{"num_attention_heads": 5, "num_key_value_heads": 5, "intermediate_size": 1152, "rope_fraction": 0.75, "tie_word_embeddings": false, "parallel_block": true, "init_std_up": 0.0572, "init_std_down": 0.00533, "optimizer": "muon_variant", "decay_fraction": 0.576, "batch_tokens": 65536, "max_steps": 6618}
Each number is 128 + 24 x the weight over its row's rms, rounded and kept within 0 to 255. Layers, rows and columns count from 0. Numbers have three digits each. The size before them is the row's rms in percent of the matrix's.

# up: layer 7 MLP up, 1152x320, rms 0.166, rows 545-694, columns 200-239
# down: layer 7 MLP down (transposed), 1152x320, rms 0.0922, rows 545-694, columns 200-239
up545 099:129132128103122098146185126142122172108135151118130169167158101095088141112113127162136136110152120160101141104116124097
down545 104:122154083125153130125135092124136106125165112144134124133137117109126123159141122102149127143164124129147134149136168145
up546 101:103146146092118137092139111142181166111097163151161144134125163112148084097161102111158107165126076144128117132135132113
down546 101:120097109184105132189114147146137107146138126146132099118164102161099124159134147115143149154154183138159147080086104128
up547 100:112107101116123131159129137136135113146156098146120145159102148123121082118120122076125143168109164137123125151093131148
down547 097:115145195137093119120138127119164091142114122150087153102161118156159115141141119139141122132143107130169132141129100183
up548 102:133125130093090142108183108124165111125103127122122089108110120179158139117140113106109160086132153134146136098113154117
down548 098:159172166125100123126150129122124148089104122129083137149151131131123150127098169131121156074134130119146084130159133129
up549 103:121124145093137135139148117146135151142097142124169134130140144142167113073116120164163110145113148122137147165138106099
down549 100:103129119154106144133127085114135100147121105121109123113157136055095099166169102118109140161149120150083122163125094144
up550 103:120144123119124151091148081142144168136136112145130119112111158107119136087141083147128168107101079150152120141108113152
down550 104:150158169109090150137124100162102093102075201144136104135100116069120121144128161125119134142129099149126179110102139110
up551 099:109165129120137138177119091085127147147143098167105115116116135130139135142157180152125123152132057130140130133118118140
down551 106:110112133101174134109119132153116098130137118099091144116165087126181112132122147079124127142131132120150125142124137176
up552 101:149138078145118165120133103144151139140132130122123100151072132141108105131100164135166123162165119103116083132135128165
down552 098:119130145135166090126129135143102139138115110154152163128130154031130128125135136080096112098120108173089184128167155110
up553 098:164139179107077147090151141095125112143141145130149142140128146136133110103138136122140133179123148147119143117149088106
down553 104:130078127127121145137078110114141113125104143137128170172098141123103152121134133115149112108122141099150112114136134109
up554 101:131178118127126150187131116103099098163148128162111051133141097109106151174105144120125138109109107153094102149143109143
down554 100:081082121108147127070158155124160118145142125098114146182102126131120091130167129147154147098138116117138181146123128130
up555 094:154135155148152126138156146140133161116156104110117107129122106147130116119179149122111124100101078157121126140170139155
down555 094:160099153105139132121137139130097105139093127171124102132104137126102142114088136123134120138162148150129112124102093142
up556 102:110143127149123137129145139126145106138137169147091121114120122150147110118137156119171150072140100120131122105117139125
down556 106:105093117140094137133136150111150115137096136096136157150127102162127120122114093116160101090126171156110125129132123143
up557 096:185116112127146131127133131091112112117089166144127131114156108102149148110124086149121134145169141129145157134141121115
down557 087:110128135114100158135145148151131110143171121114140141133083144149098081137140174110134131144122099130128107142117111135
up558 097:103126132136075157151088090104114126186123137123128157132175125151110140138081116104083104133092121154101104121131114159
down558 092:137150167148154153086153135156122152089101123111161139158147142126187130111174145109147127139165156110178128128186154126
up559 099:135138157088138135072119138107159141145167158177156117074143129098121153134152137140123111063167177115169168114105140137
down559 102:162134088142126070154105127111110133093101092121134135128094117148133122146168128081142173124157124136139124157138112135
up560 095:154131117134139119099118163134147095144178104095178166144161097179143141134175129139100147121109152094159141135096105127
down560 085:133139121110098160120092118142111140135082165131075112130105187099131125119121152094130130113162124135113126162098129139
up561 092:157159112112088088138117123126101128119095150165131173168110177099126132138154096084118111106139150090141120143121170063
down561 095:138101097126116099142114150196129117133125169141116115135132125113123128138116147092158140148146132134113132152142140173
up562 097:113152131110120163104157162121129126138143127117101104099096090141142151120150150121104128115105122162090145142123084152
down562 096:107134093122112103144127133100104085132154152127132129132094082118121123136102121148120137035121099127147121108141169109
up563 099:128134157144148104148138134136154150110162177146134120148161087129117152132176097156133126146140122138085183179096158125
down563 108:141133103111106129121065116084121134138098140107141157130099116140135123156143108092094106105109126115143107113158127114
up564 103:128110120108108118126142116110093157148156127112132112149174137109141092120121124142144143123150138129081097133098174094
down564 103:118153117164130144155135164100161146147092096111178125097099099155156150166114090132128095149114111131128121124160137174
up565 100:076103157147158125111114123132132125126167083113154102112165120134122094096123158095169155152159132110135091119130101136
down565 090:200144150105153107154146109098134113138086145127122131146095128114097199123108113095122119141127130170114171135128168108
up566 094:141096121130101127117154173130140156127149110134104067122117133119146139134135146106119117140167124115083134170151104104
down566 101:115135108056122157146120146155140094108115147094148145104154103121121142115107123139142128143174130109126108084142165115
up567 099:098129145133145106174096142123112149142141093127112111130095116115094117152082120137163119154130090141151163102127144151
down567 097:123136102077112117116171091130148102121103145162098154159152115110130116145185162158124104171121161143156086095129101159
up568 099:108121104137163117106126078136118129164154139123106139150143102128119106128126112142099132141108137113161139134117123138
down568 100:155135158116157145148123140112141134094110159125127151158117132099143155148147123131125108138081135133105168158136123138
up569 100:144149164109115138123143120140149112103113127150148165154153121117142105127085111104158162110133125125153115096100113127
down569 094:109120084128157132134098135126145151154133122114110093122121148129094142139168155122120112217123103129108172127140124119
up570 098:088129170132133063117090154131144128106138178128099169162079102137157142136150117118147130132168116097135145140078132154
down570 097:107115081140154153149170115126136152155134077140106105158139142136081087111144158180108121162100140137105087116148104101
up571 096:096060138157130092073087152117120136095120097134115105127151129167109146138164145130134135162183147105142137114147138165
down571 094:145165108115108077112127073139100123181090154097129137152121093087131118142122150126121069162091141171154159144112141094
up572 093:114171087108165127144155113137128144158161132123104159123129130066153125144138122142119103129136101136140151106123141123
down572 093:180110125144128110120095127079109168134095135170131134116140147164139127162121125103124144118119100108117114100157129104
up573 098:123095126147140124126113159105132120168149121130122118118146069106138144152097166133135173164163169153128122128125078148
down573 092:145153138134102134138154141116143137097141144172149121139119181157082111050208124120141140117096115116173102140106166139
up574 097:125136139102077126150140120138117082187137138140156089144146141108127145141158149160128106152128153093136162075104098131
down574 105:136109100154121117129158095140132176088150129129114131134102101079131108135159112133133107111160137094091143163113157124
up575 098:107090134173116121099147124085087128145078121149129140126105105149116118103150136126185132097136109145157109075148168106
down575 099:126158135105122170143118131133150120099125130108153104099183135087153163143131132154123141128076136136079113175176127140
up576 098:121137130088123092117141103152130150128114134162104183125173135102126176158093164140136147166122082129117176154122139075
down576 104:190134111185158142113128164134126159112129141071085122131097130146126123118143108103186144072096146169119141094119166157
up577 096:112158107090124132098113106113134142171107109164100144140121122108142178085126083112145160108086130112109107160127164140
down577 097:153095105110158119201130105158163112115105104091160141085123097114088103169147142142136107161111137137149165149104118165
up578 096:116128135136114106103119069173181143135144141141121193127120168106113124152107108128118130093130136159096144134123097118
down578 088:102130142133135121156167149119050161116144146107133088111130116151171087101131124128156176144129096111155114147130179126
up579 092:107185093126125189136157130189094133103104090109143133130101096148121080074107150146138130150157153131104112096151127115
down579 092:143098144130081111124158143078137140152156125131117143119154145098118089125155116127174131157146084126154127136155131117
up580 096:131113116115087127104107151123131112134116115107137105152120188138135098092145144120107138159128104117182116138134148153
down580 104:180138121104126142104119119131104121135111163087111134150122085124107161123158168124101130124121141134145126114134176132
up581 095:097132110170125118147144134117133117085129105149116122127112150110138087160078062131091130122156096145139124134091170184
down581 106:118100119101108131125121145088125140135154117173156086134085087158157142124132111134144139112130175121171143120207097121
up582 100:147182160139123132109106144162109152114071114151196175125154140137097120106114090145124114160075103082097112204162096119
down582 094:134135084155129114144145163106140117140178138133114088122128130152142129085083135118108140077126106138119114089099133097
up583 096:079138119122098118125097131139129169166112131086090191126172127158072141138099144116128161134090134158123116136095107132
down583 082:153104092144148124137153156104156112106183131158141096120085164080143112132151125128130134165140113082134136094171154144
up584 105:141104128146138145064128129108101162168109123158116150118138126093156100095086130106107103120095117122185124119127087155
down584 111:160111095134107130154127159153151142120123171102116145069074111119123121151176106128160159148145157109140112165138113091
up585 093:134125112113164138143114116127111134130121152097134128157099109149132123121123085122103167140108098157157129127156107108
down585 088:125146166136126111103103120146146104149138145119117123113149146123122094179121166112148112088152155128110148134119148116
up586 095:137135098162103146092092149148148142113162139193152125133141111136136118082130152132132154109155097138161119126112152163
down586 094:109147140126126090122137089083132156114082109127129144156087149112157165154133088113141133075160112144121127101106160113
up587 097:169147168195113140107116131138146106100122116131110136157136101131142114087176153110106131105139126149140116058109119158
down587 096:064126120087151103176118114107099101136140149108121151088101100098106119119094119123128125157115132137160149147112139136
up588 098:157115122100139134137161092154124119156179084173130142150141107122129141084126121148131104145147122127113128161129109109
down588 087:101167146105131115125121160107146121121106131132142161129125151122096099183130102131107122115092136129157137105127151151
up589 098:117124164137127141157112133112153138091131132121140132129156185106107128095108101143126138169120133144161137073145107122
down589 099:078112186155100106131075126133115113144190110122132140118166111117167148095127142153115129057101135110102168162123113121
up590 098:117131106128106096116126116090122148143113157142088136089126152136153112112155152113152180145151106125135162109125135135
down590 085:155159163132132139131146161134136110139183069118176095179128103120125181119081104130095127156099160163142103149111120108
up591 095:150101142092137135117121173154156114154143140126102127121111098101129142117135176140161176080130107148205158114150115142
down591 089:069128131127124120140122099115125120092124132147126133116129154148103125137148098115098136255104131118093134134100141139
up592 161:144127117144125156150105162113106130130129105128118122125152196134141141092113052130089128094129112118128142157147150150
down592 124:087124157132167082139137139127116115145134105122112111156146124141130130130091112130152140000116121139148120114120133113
up593 093:118127138122124154115172118096113124115146122149143111114126134104179114077148129079153126142131138152118146103163100105
down593 096:136140149138148140133123142152106144139111152110129109105111138095159152116159143163115113165145124106147107149125157138
up594 096:175169171107132103155140101105165165154123123108132115112132130130127154109154099160114133086141143121121156180148146157
down594 088:125147097173130118130098148151116134108122166103129138143100099086083102154110144157142120143130148119133119076102137126
up595 103:145134128156134118139131126084108123139176102111095121175116111116146107148113109089118121114155083172092113107124128122
down595 102:119186069067137137122107086130144151124110121129149129106140146129079138160087129158110135118128117129127106141146101094
up596 088:135133161116133118120120102128128117148117111140151112077155106110131152103132153105144125146140126118139141088144122115
down596 091:134125152108085130119059146165113150152127128102116150174099179118117138117107131145077151087104145139099123134142138121
up597 099:119119188102113103127131131105113127132068175107149092157116116145073102133122142108123099171079116105120159103110174199
down597 094:156141082175099142153116128166151137129133081152064120110133153078133118138135102144131124096102153157141092127156101121
up598 103:133108119162138132121130151128113113137117123130089181147129089134132109128174157083119153153161106104107169129123124128
down598 099:139116094155089158118162120129122149085183165155141143108107139099125126114113109154134100120131122142100095100110144186
up599 096:103132113127124128113123135142131118117168115167117125180161113099107106075141106185148115081119112116135154123164166132
down599 100:121158157112122148115116154096093110156148126098113128075082147123137138171129144126117193107163161149143116146077094132
up600 114:150163118136113100126169120140108124114101152118102128100129135122110136131114126166155148096153107108128134101138142134
down600 131:096167085129117123114131095150143102130139159097124129120138094156090115126156165124103119084181137140133118107130165134
up601 102:125128132169119128135115183099104081140186122070124140115138127115113137135078127108111169108120135103149154129129147096
down601 095:104143155122138109099099072153142118121124136161093142095124117127138142108139101117115092093160141142140076130133136155
up602 097:066125108084116118177136099150160145126128149127114121089136064142142123129112122136110127144138179116074129124139147189
down602 099:144131119141091088091140145122145106146113117115147148126129165083091140101128138130108113148138115132165113100097133070
up603 102:186144116161171135076169116136136137103116155126099116100120165120106130148098110118134131127143130135136145125073113108
down603 119:128126105132141131112102152167112161170071120113113137177113116155164142106152125110097120127144127148140134147140092110
up604 103:124108114152136158129132124119134121148122126138124113136152102113152133106109136112122123111166125117134140145124150095
down604 095:127178121114134106176129104111096126126116118156169145104122148147151141139131132128104122133143137144136146107170126159
up605 104:092124144114131112148118137118127160134124093141139117134112138135108177128100117158139091171140107103139079156119113132
down605 099:116137127158130116113127084109155138110125115105119140130118141102118125153148134136074093101139096152165148086140119187
up606 098:067091117150109134159169079093130101119119140148119131133160141130119107154128130176164149140108114187130129157117144083
down606 099:127170090113121159093113162144124167079116135122081108131117136150148140101163120130185092154139150135146157115111121090
up607 098:119115108084107124111113156141157084131146143106083129149105141140139169136107120120138122113134108089151123119140114162
down607 101:161132128126123119148160111094120144135101102157173155093128111107119152134194143091126153182122123152113107151125094104
up608 097:147097139140147113123143128125103102086135146105092109161113133125124119120102132125095160180131107124119121163160094153
down608 110:133142133132145124094110115149140187129147140141139123126101115113122143153160130169152118172148143128179137106107163091
up609 096:122136105119164074126138148131125136096121109140108140103169164162157138113149114097113131134125147116125123131139123103
down609 091:144123163118106138146093128091130114173150132066126117138090139125089105139149124143154199121117111073093136107126153135
up610 100:152121127122118112103108161133155121128117143104149123151081156151126105139139167104158129158130115144110134124097135170
down610 093:109102138094121151088140093109093098101104106132133152085172075107136139127120109142107125127124099114135136134123094119
up611 096:129134115145116152116133147136109096139129090153157139136135149167171101117127142115133155150147125090090154086148149114
down611 087:088103133117134131118119100113125141106139150086097104129135090085116160143143134140116102091128127133116124145133119131
up612 096:129150147116111184117072122142109155122129115164118124096137130137138115117133107130123118105127180105132156146125152148
down612 094:145113127108125116161164133128163115118152116117081138147128165098129168155128175134154158202146143153130141129129128114
up613 102:093126148170137130194125117195152143133109174134122093115101143155133153117160145125130171113122085082171130099115100090
down613 099:113147092131146112112131144140096112099131103162141122136167106102118125133090137142166097131131131136131139147129100125
up614 097:127096107146123140154093104116120142148077123113117139122144114139136133167090103149161084177137104147130170157148139125
down614 092:113131136098141124092122126078171135178154108126122099127095146152111135102112107145122104121147126120153104090139102085
up615 106:152128108118159129161169111129115149139123140128126091164124156089098129089123166148168141127113137066115103102139154172
down615 106:091165140136127101093132109133149141098163126121151154106127108070121095172121107141127135110133137149118142139148184099
up616 105:126109136122130147101174104114074083123116122094113131130156114112160130110131148078147087130132152100143107108171132123
down616 110:094112135128162119113084092150135154129128122123112131124086100083137137134095135144115137131167113093073135133128103135
up617 090:114138120113090108120128140093147105114148119094122095115172174140137146096165153100080130107140136137141137124100107105
down617 089:105137123086144155069103164171165152162157136134161123133112153106132130122118179109113118076103112117133162112116100167
up618 095:083132119118130121146158068169132154069116134117167117098123127147100116160151112122142168110152098125091108153138071102
down618 094:155127089171112093130154190084108134149134111130102138159145129124157127084125155159126133177120157100168130103100157132
up619 096:110148110101069130126154138115153101150176077105121165108119124124130124095189149147150154084130146150121108110129147097
down619 088:164094121171146116127130135113142131108097130119095126146149112129164126162071091090121120113140116115178141094118114155
up620 096:192087074116145131126105141150114118133107093124118163105115112148116175089133134145132183193113192126111127140140093147
down620 098:102140121132087113102141132151113120164138127130127111148082125154141099175132099099145148160120128148160127135122188156
up621 100:086137116129154132074118133149111111145108109107093112168119138131096169134134127121142092157154135110137139103119133217
down621 100:131107135148118158133153170075122120129099144157167123120084119102124138166171097122138108084086126099134128134161107152
up622 095:118117124094096115107152116106130118109158093141143166164121148116121131114164134127130120143162134144158133159137127149
down622 102:096119165122127118134146154120148119153131125112112122147144101156133116126124091103131140080121158138110098101124124130
up623 101:141083130135144130098144131131119143144126088103123117130136140124123118075146134163095186099126088131094167139116084159
down623 100:127144112140125143131096139117119096104108121148131151136154145138154131129109124086113116164140140099110123157114136136
up624 098:142124145166126127126168091113092171134119110162124145113133127131163112091148105137130148108126116174150103112077081122
down624 100:127110097115169139155142172145130107112125147164162157154150110159105150129130115139138125125130128119164149143138170125
up625 101:111080099127145146100127141117150088131146151134128140123140123142159095154150130100117106153150129137128173126158110082
down625 091:148137139104114136138130126092105156115115103154147118174113146115096168136134122137167142118090131112102146111118133158
up626 097:123124127131136115129136111133175121149122144116140112135163174096159103117119160162133132158147136141110182160133153127
down626 106:075102151184093131094123119159131103099113124092128124119116110099122129062100158166116108107163186136108181146120167131
up627 101:138120095152135140116115120120131150124133093130143140139149127124146121149151107160110080100102160093108087127116136143
down627 094:097101160100108119155162192139101105153076137126092123123126121125146150112118161068122166154123094156147098163168125122
up628 102:142157095109130066132106136123108123131154173113138146146106127119100098126102134143081137146117142142137117142102142214
down628 108:151081150155130122161132129110108141195106125138138118130130165118105094117109153102136091191135138167107140145152118145
up629 098:168134106085162151148142127109081114121153138119150129115170113077113174110173120135082130081125141140159115165124142203
down629 097:118119169158129095162175071137121153106090098118154119146119143178136048150115112103134159077092118129120092145150144118
up630 116:170127114134119121101150122080114104148126087128149159076152177114171080080131137077147120082121170118157137139154123155
down630 126:137082129105079157185119143078105116127135122101145160093106133140126130123101131121113160125124118117134099093150102148
up631 099:129138103110107110085113131114144135120098087139137106133111107102133148071139128163176121145098129127141124172157131104
down631 096:134130123143118136105111137112127144108105151149156149160130112121113142183121076127120080125131182143089104098123122192
up632 101:090116091148121157140117129102078111126147128143077119099116118127093186098139100150096110128102144096108125087125140122
down632 104:147101119126101127097104194124136115157116119094111116095133144093117106142112108136087105122120071149115126080121128162
up633 105:110126070135120153188137151136106113123145119107148136112105092095096125118090118133115134134108117129135145157119105122
down633 110:140108122138151131112110144120108107170112135147119155136094105157119125117116115096137149088118104090152100121111147154
up634 095:080157107157120128127129148130119109126139146142121177122132143121095149152106161127131136170133137131122166106146125113
down634 103:173168161090135118061090121144184151112120132132168101154097127121172161112172180124157150072135147126134130154125149059
up635 101:115147147105137111155106116079096117071121118162147161108137127120148118108087148152144115119082110102133118070154162115
down635 100:132114090116164102121138145120171100135105126120156169140154092182127070115109166151162128154113096140159086157107109119
up636 105:118151095080133139165117146092105117130125103112079117123152115150129141110163117120113140091127149109167094124121144132
down636 109:172115140164111144094102104154133121146126136129131146148069123122134147163131140144113137124145149115110122111168126106
up637 095:080133115132119089169153126129166159197143152117151166136155135129119106117124096142060125150146093137117139174144140128
down637 094:133093144133134182136098118145116083096098145150130137145121173101113133181146149124132161097148147100145123113171152119
up638 090:150147103117073147130154166129105121118119123103111118091155156094127123123140155114064136129140119172129133155101111139
down638 099:093103133094141115163104143159093123145115155113135131124110112147124132134141131167107083062133147109128127139150129128
up639 100:134132097144133171147140139094123103146140126134166128129100118126130108160144129125129107156166064099088126148120152083
down639 095:123124125122171064086139113117161121128142145093088111122129131102122154081142149097124096072115161143131110116124116133
up640 099:152092107136140114137143135109083139142137149108113114114128128117128125135156130116136172137152142140149167104175112099
down640 097:135138124132130136089129111137120120133102113128177089129146128105150127113108126140087115146082135123134126113111140167
up641 099:128045116100124056123104152096140133171144123110109136136144132079100110149139172145154065097147142147135133138166125132
down641 098:127146069108155155132149152137093085130134125156128125134148138161142140124140094121124178173108147070147122150135133104
up642 105:098145140155125096118115120078128137162093125124107126179134090138130131100152115143115148170169107115129148116151183102
down642 104:139075120113127096160160103140122139079121106137086109114074129144103119151148146090191105094094139125087108150123157142
up643 095:152116121089109157130176116136149094144110113131140154140151143140106129116117151113115127163081142123134183165141176131
down643 098:113099140181087149131106141146136141105086118141167173102122126112131199151138122182110124111159130148094126106113105114
up644 107:139080155111099081127113144074127123117129077181121121141146202101087110127134102149122113127127135100100115171124136127
down644 105:097105128133127143118157121143117128134150103100126151169142090137155101160122071134106154096106112106146105156145102152
up645 100:147097129088112123139157130119119167146177156138137132097139130118142087144119143130115122143166129125148138160138130099
down645 101:110107164176122124108144142129113109080112095128153145201112085124137144131147124159120145139079138097134117149120137152
up646 095:116112105108074151125154138121079120134144135144101105093139153133178123123117125125155091140113126085176074145172113121
down646 095:127130157094148101106127116144124106117125120100148115106101104141123144112156123096128146123123109152172147144170131133
up647 103:085105117126122123179126129092099171125099107157144145124122138089153067130142067130153122148105100142153133145104126090
down647 105:148118119122122110114134148118142134063081191097104133118115086189169122154148118095117134112134146135131169114146156139
up648 102:096137149158134100087137119112167168102138117127163100132133123089134102164144163111160105145162131181118123151102169112
down648 103:111109098137135153120116142126066140109145140124123206109162111112191124140154066144144109086123151134133137104086155163
up649 099:124133131135160119127124186105124186129126070095152109168154132142133117089126118144168136131108126146170114150151151119
down649 103:126121130137143137134140109155131099168113148126185138100152159116135147110115106140113120079129110102089078106122105119
up650 095:090148112144129144117155131099107119144129140106089127101120154162155124137126137122170123151152134167153151100164102129
down650 093:150133097178124111159108106135157141144146131165142105134097106112107124119136101134112199131121148147107104165092115112
up651 102:132140135126082110110139119096157093154139119134140102161179130102128133145106083137124159127128110087146136137092135160
down651 109:117110117153187126113105137120162133161154124124164161183113118121132173130148130111133195129141135104151162147117110098
up652 099:131106122115110127161147092118148094095167126110109140102144119130101151174168132115106112097162093129147122187105084116
down652 092:126138112156097118126129100114114123122128105156101128121108140150179094108121141189157131110137142102122132115072116114
up653 101:107168118139159159150107104174142130096131158102132169144118163129117116147088085110127144093131102167082112137115109105
down653 103:080154172129150120112149128126148140152055082123139149143123127140134131111136110114124165176160126102115137132158138145
up654 097:112112124111116111109144134149108113132133150122134166164136139085146149103098120136157147122138118139113146147169133120
down654 100:135164157172166142114115164112125140094184113107142136138110125079145161135147090115084155140109143124110133162110114159
up655 107:136123134158074105141127161140145119110129122145097100121105161172105101115117146113158141161110105123087058145110094180
down655 109:134113123125142138156082119131065160096151119133137152144183160096188110134095148086141113123102172138100174141127145119
up656 103:141107105176109126154125152147091103111145114111151135095148143143145156102130143139096146120131166120130112150124131103
down656 101:116152125119117107101101110140184150101138092161124141159109116135165150134167133115131099095128151164101165122113117135
up657 093:151163087134151087134170160127124134138138121137108143122156122140157122155145139118157138152134139171145122102126120141
down657 100:149129106183125179125122093139176142141133116121126071140135146103139124103149134120105115208118166085084126109109159127
up658 097:144110117156140156126106129123130102133152130131163154127118124132136078145139112116124180117125162116138157126108157104
down658 089:142153155117079100113129108127125141130103140127098154128127129128138174155134142162160127152112112153077109159114114132
up659 095:139142121170123088132047152137121118161108142124126122114119131115078136150121103163142113137136163161119102114124127095
down659 102:103159137158119145151091120128095123142110159097115173128099140154143153108091117127147156171135115140095178136131125161
up660 094:139129112130161115068109167133117139096093135142131125099126113114116145108153161147145104148149127115158135137074131131
down660 096:104109157129111134129064081166095142150120124132100149117121115147161142120112123111089119086123104146126128144164183128
up661 100:117117123113128130120113155132115101095153113131159078117134081140156104118074132119174110108119139077101105142107163138
down661 094:134110145112144120171130099138140142130106130142110138160156150108098118160155137096077125168098144145133120128126132107
up662 094:158126129123160127164119152157126166125138116136090143138127095121145169145163121125158108134136105130161174132099117113
down662 094:107079123088118112128099130115154152106133133149138129136125137146165137124080101106134122097120117160121140133133142118
up663 095:148147068123179128111173144157130143088150173107117116113147149121073156138122167146164123130141150106120116132076130126
down663 098:133182140145098129104127131075126140123107118149134127106080137181138073118103111132128078141141144143170125168137152174
up664 098:145152104195151157133077134125109121104132170138130132130123171143148165150132077114150111124161182165162143151179116120
down664 091:091111172108139093110160140092144123132153110121104125128134123136092096140110153162112164112111098097059138111121124151
up665 095:113164102138112110135130104138105117135107144116099177113142124115119082121136111097130124155114131127177104101107136092
down665 095:163101112150104123153140143123135131167145140164150104166082120112130130139121158144076142104158126155088136145120114158
up666 099:126139102162130129145158131135119139161158174087162129106139118081144116140131140154114118124134086113129143166130144139
down666 099:132123179105083124148126134114104156139100113161104131133144141122113142126128154108148125163121127098144104138100145144
up667 090:102121139134115143124095131171177145124110125159135117127148086163099178142117139099109150076104100157166090088157100167
down667 086:175112138115084119110124116133144149147131126106131117112151074148113084166123134140098132130165129111100148113117134131
up668 098:138132118132114108125089144167138151132141140162081175124144123141080114133140129125170174105128104151110142171157091157
down668 099:087158140150124127091110115105135117136136124112141110124104160139172146119104123142125117198119152127129118161088107099
up669 103:134140105106161136119124155136109136160140114135090134153163108128170105091117151105159087114134133092112086137110146080
down669 099:113105170149125132148103151120112171089110168148169137138138119119137110163149089152144150194136106115160146129169137142
up670 095:106124145116168111102107143122104156127122130122107139097171134115126092128148091070095124124193118149173116115130108096
down670 089:151124120112116114152151125119137115113183145142112134138123165122103115130145126149156144141114154131085132126099119140
up671 100:119174134140119131097152103135146114138097126125109101109105137166171094086124142143099107149083156141122131158110158149
down671 104:143142114141170129148172119154121148106133146116166156134132158156094132154124154127141110112146112101140153111114103137
up672 104:107180122111141114131094112129145130113114117116106120183124153145141128131100147148131100137123099158148153142090111106
down672 106:110103149114131109168156127149098146128123131119141104116145108134109129163170144109093094127147142114165141126109185124
up673 096:157144101112150121123127132079146161120102095135087142104148078112123165155109165130107118151118129132168130103144130179
down673 097:157140111139119149089148141153145123139156141155154117150127105073125113160138112137119141074139147162096101183125149104
up674 118:124139096118117109136121143139109135122147117115087128101136155139130151090072120116130100079112095106093167095152114145
down674 112:120140105085187128135115149135131154105143129152137137130118138143156099179133056102129143019122142144166103130152161131
up675 095:146135087136107156137151122173128124083115103117091157135098094139145117165179136101094136119103130127096159115128153102
down675 096:101119134132160102104144085077120122131134083130125126120147177147156083062126136137137134073133136107177113180136087164
up676 106:128149116067105114150127112137097119173117117147088132101122133114121138164114154077142136113100152118134147176149114129
down676 102:109090133122148129117113116132156118148150131098146121144158090157152107125145112159160098087125090089109133102130137151
up677 098:136112117161152129111121128105110125147155132175102151147134163128127170094141155107147143129146145086147118093117160165
down677 097:130103121083150092129142145136173098136139143105142153145107127155111097160127144130132139059136117149103145137184120159
up678 099:125189178152127123093095146128115110078148146115108129124146145147099109106175132123126138095168141141138129138108096155
down678 096:115138073159139133185146166117141183142120137151140166143144119108138101148102167122133104225102114122119133133106117139
up679 096:111145082140148109111123147143098076103143120131060131137146156085123110064132142080088170162136141091158150137113118161
down679 100:113134112144130157128142135113129150115137100161179129118085191135161146102138066170127136122110115145092176114144143114
up680 101:119066116150115107129103153149154150114106091125123113166138112115137134118135157152140124130133139145128115113101115132
down680 101:142163107119152155141148132131149109148170190149135135163136116131112128108138081125148127236108151126110119132136125140
up681 105:135206123118140157115165127133156091163074147124126094116145156141127131113106150122146080147147127107170115130117145135
down681 114:118120093166116139075146133154127126123164180173109128109092176129133146116127128173119085108168126126138150140121137141
up682 096:093151143138112127134125136124142134098107087081165119137142133135121086120176139104128114118156142149105110128106114162
down682 090:119105157146092159115120117148132144119112172183145076128120101134133113150117143141117147108154133154072149079127172108
up683 098:109108150100123154092110153149114152138104113146095128125141135148122121088111108118118158122186135103103137104141119129
down683 094:124160135128177150113147095119179123154103117117155156132141121085131149154136137089161149190077061132128069135149101110
up684 102:117141120176155137151141159143117097140108080070088126137143116093111130116137076118149110136116091101133097128133122115
down684 102:114125160160102134114086151123126119101152147180139127117147171128141155152101137131147134098143157144085142135117142111
up685 097:121128117133129139113084153157110147125144176107126104139141111145122108138119111143151155148120079086127085137107130165
down685 097:122114128107109158143085095108158115120120100124139167145133104143133134134092119128142145162129106138157183176126124121
up686 108:156140130178150124143114104125132120148108109131122178158096115110143148135158119125107160115116092159150092112155147138
down686 108:084120146129100139138122091109134139134135185123132111144112126107163122159068103116138105108155127148105115154164125116
up687 097:144186125126118122141131154122106117141179161121112135110122123144187109120130151148125142105147104140130140190125110101
down687 100:126100145137143134136163092162159157141076108183137179114091151163115121112152118160160140075115145129138118110151125123
up688 100:100180145151126133108187138123107147106176088132137140148158167158146138084122138132111110130119130140118130129089086090
down688 108:101136139121152124175113119089171118138101121099170143135125106101094118116131109081116121117131120153123099131137166117
up689 098:146156141135098150112153110141140120122074130115132115158165125112156138121094093136126143172113120113109115144120187136
down689 105:120110127099117116131139144150131110136136129138097107138101106116175176182128148126089189139134129117127086121126121134
up690 096:131157144116102084149104130148148140165170119147136121133132161151139113109141131112116126155101143138116144136167185145
down690 095:142109143126150144130129119087117136124108159152104145126111159134089081142135096124125122115159088138130134121130152093
up691 102:127079143118135104128140124089129112145091137106137147104188120100117186118144145121111117100110149119170114136143131137
down691 094:110159118119103119123114141135109108097160140168086085149098144149130092144113139128147132187145109113148112107155114133
up692 101:150105123108095112100136131131115119134100144125163132109121103173138141147126110122150070117178120111112157115145121099
down692 106:124110141055107112128140134116123134107142170117157136134129139087121105152114136151113152192117107138093136130143122144
up693 101:145054140118129119121126124166116187143094123144133139132155132118167112162141120176113091135096121086128112084074118134
down693 104:075179119121126105161101130147171093129142125130107100142097116121125149130128116124140104141105157149118142184156139139
up694 100:074190103107132149112133122147124133104109145201151116139197149146139116121149138170114143122146072180137104112129144137
down694 101:148122169120089147099148134116164117160130135066138133130112148118128164149169138077113096137127131105122129120110141105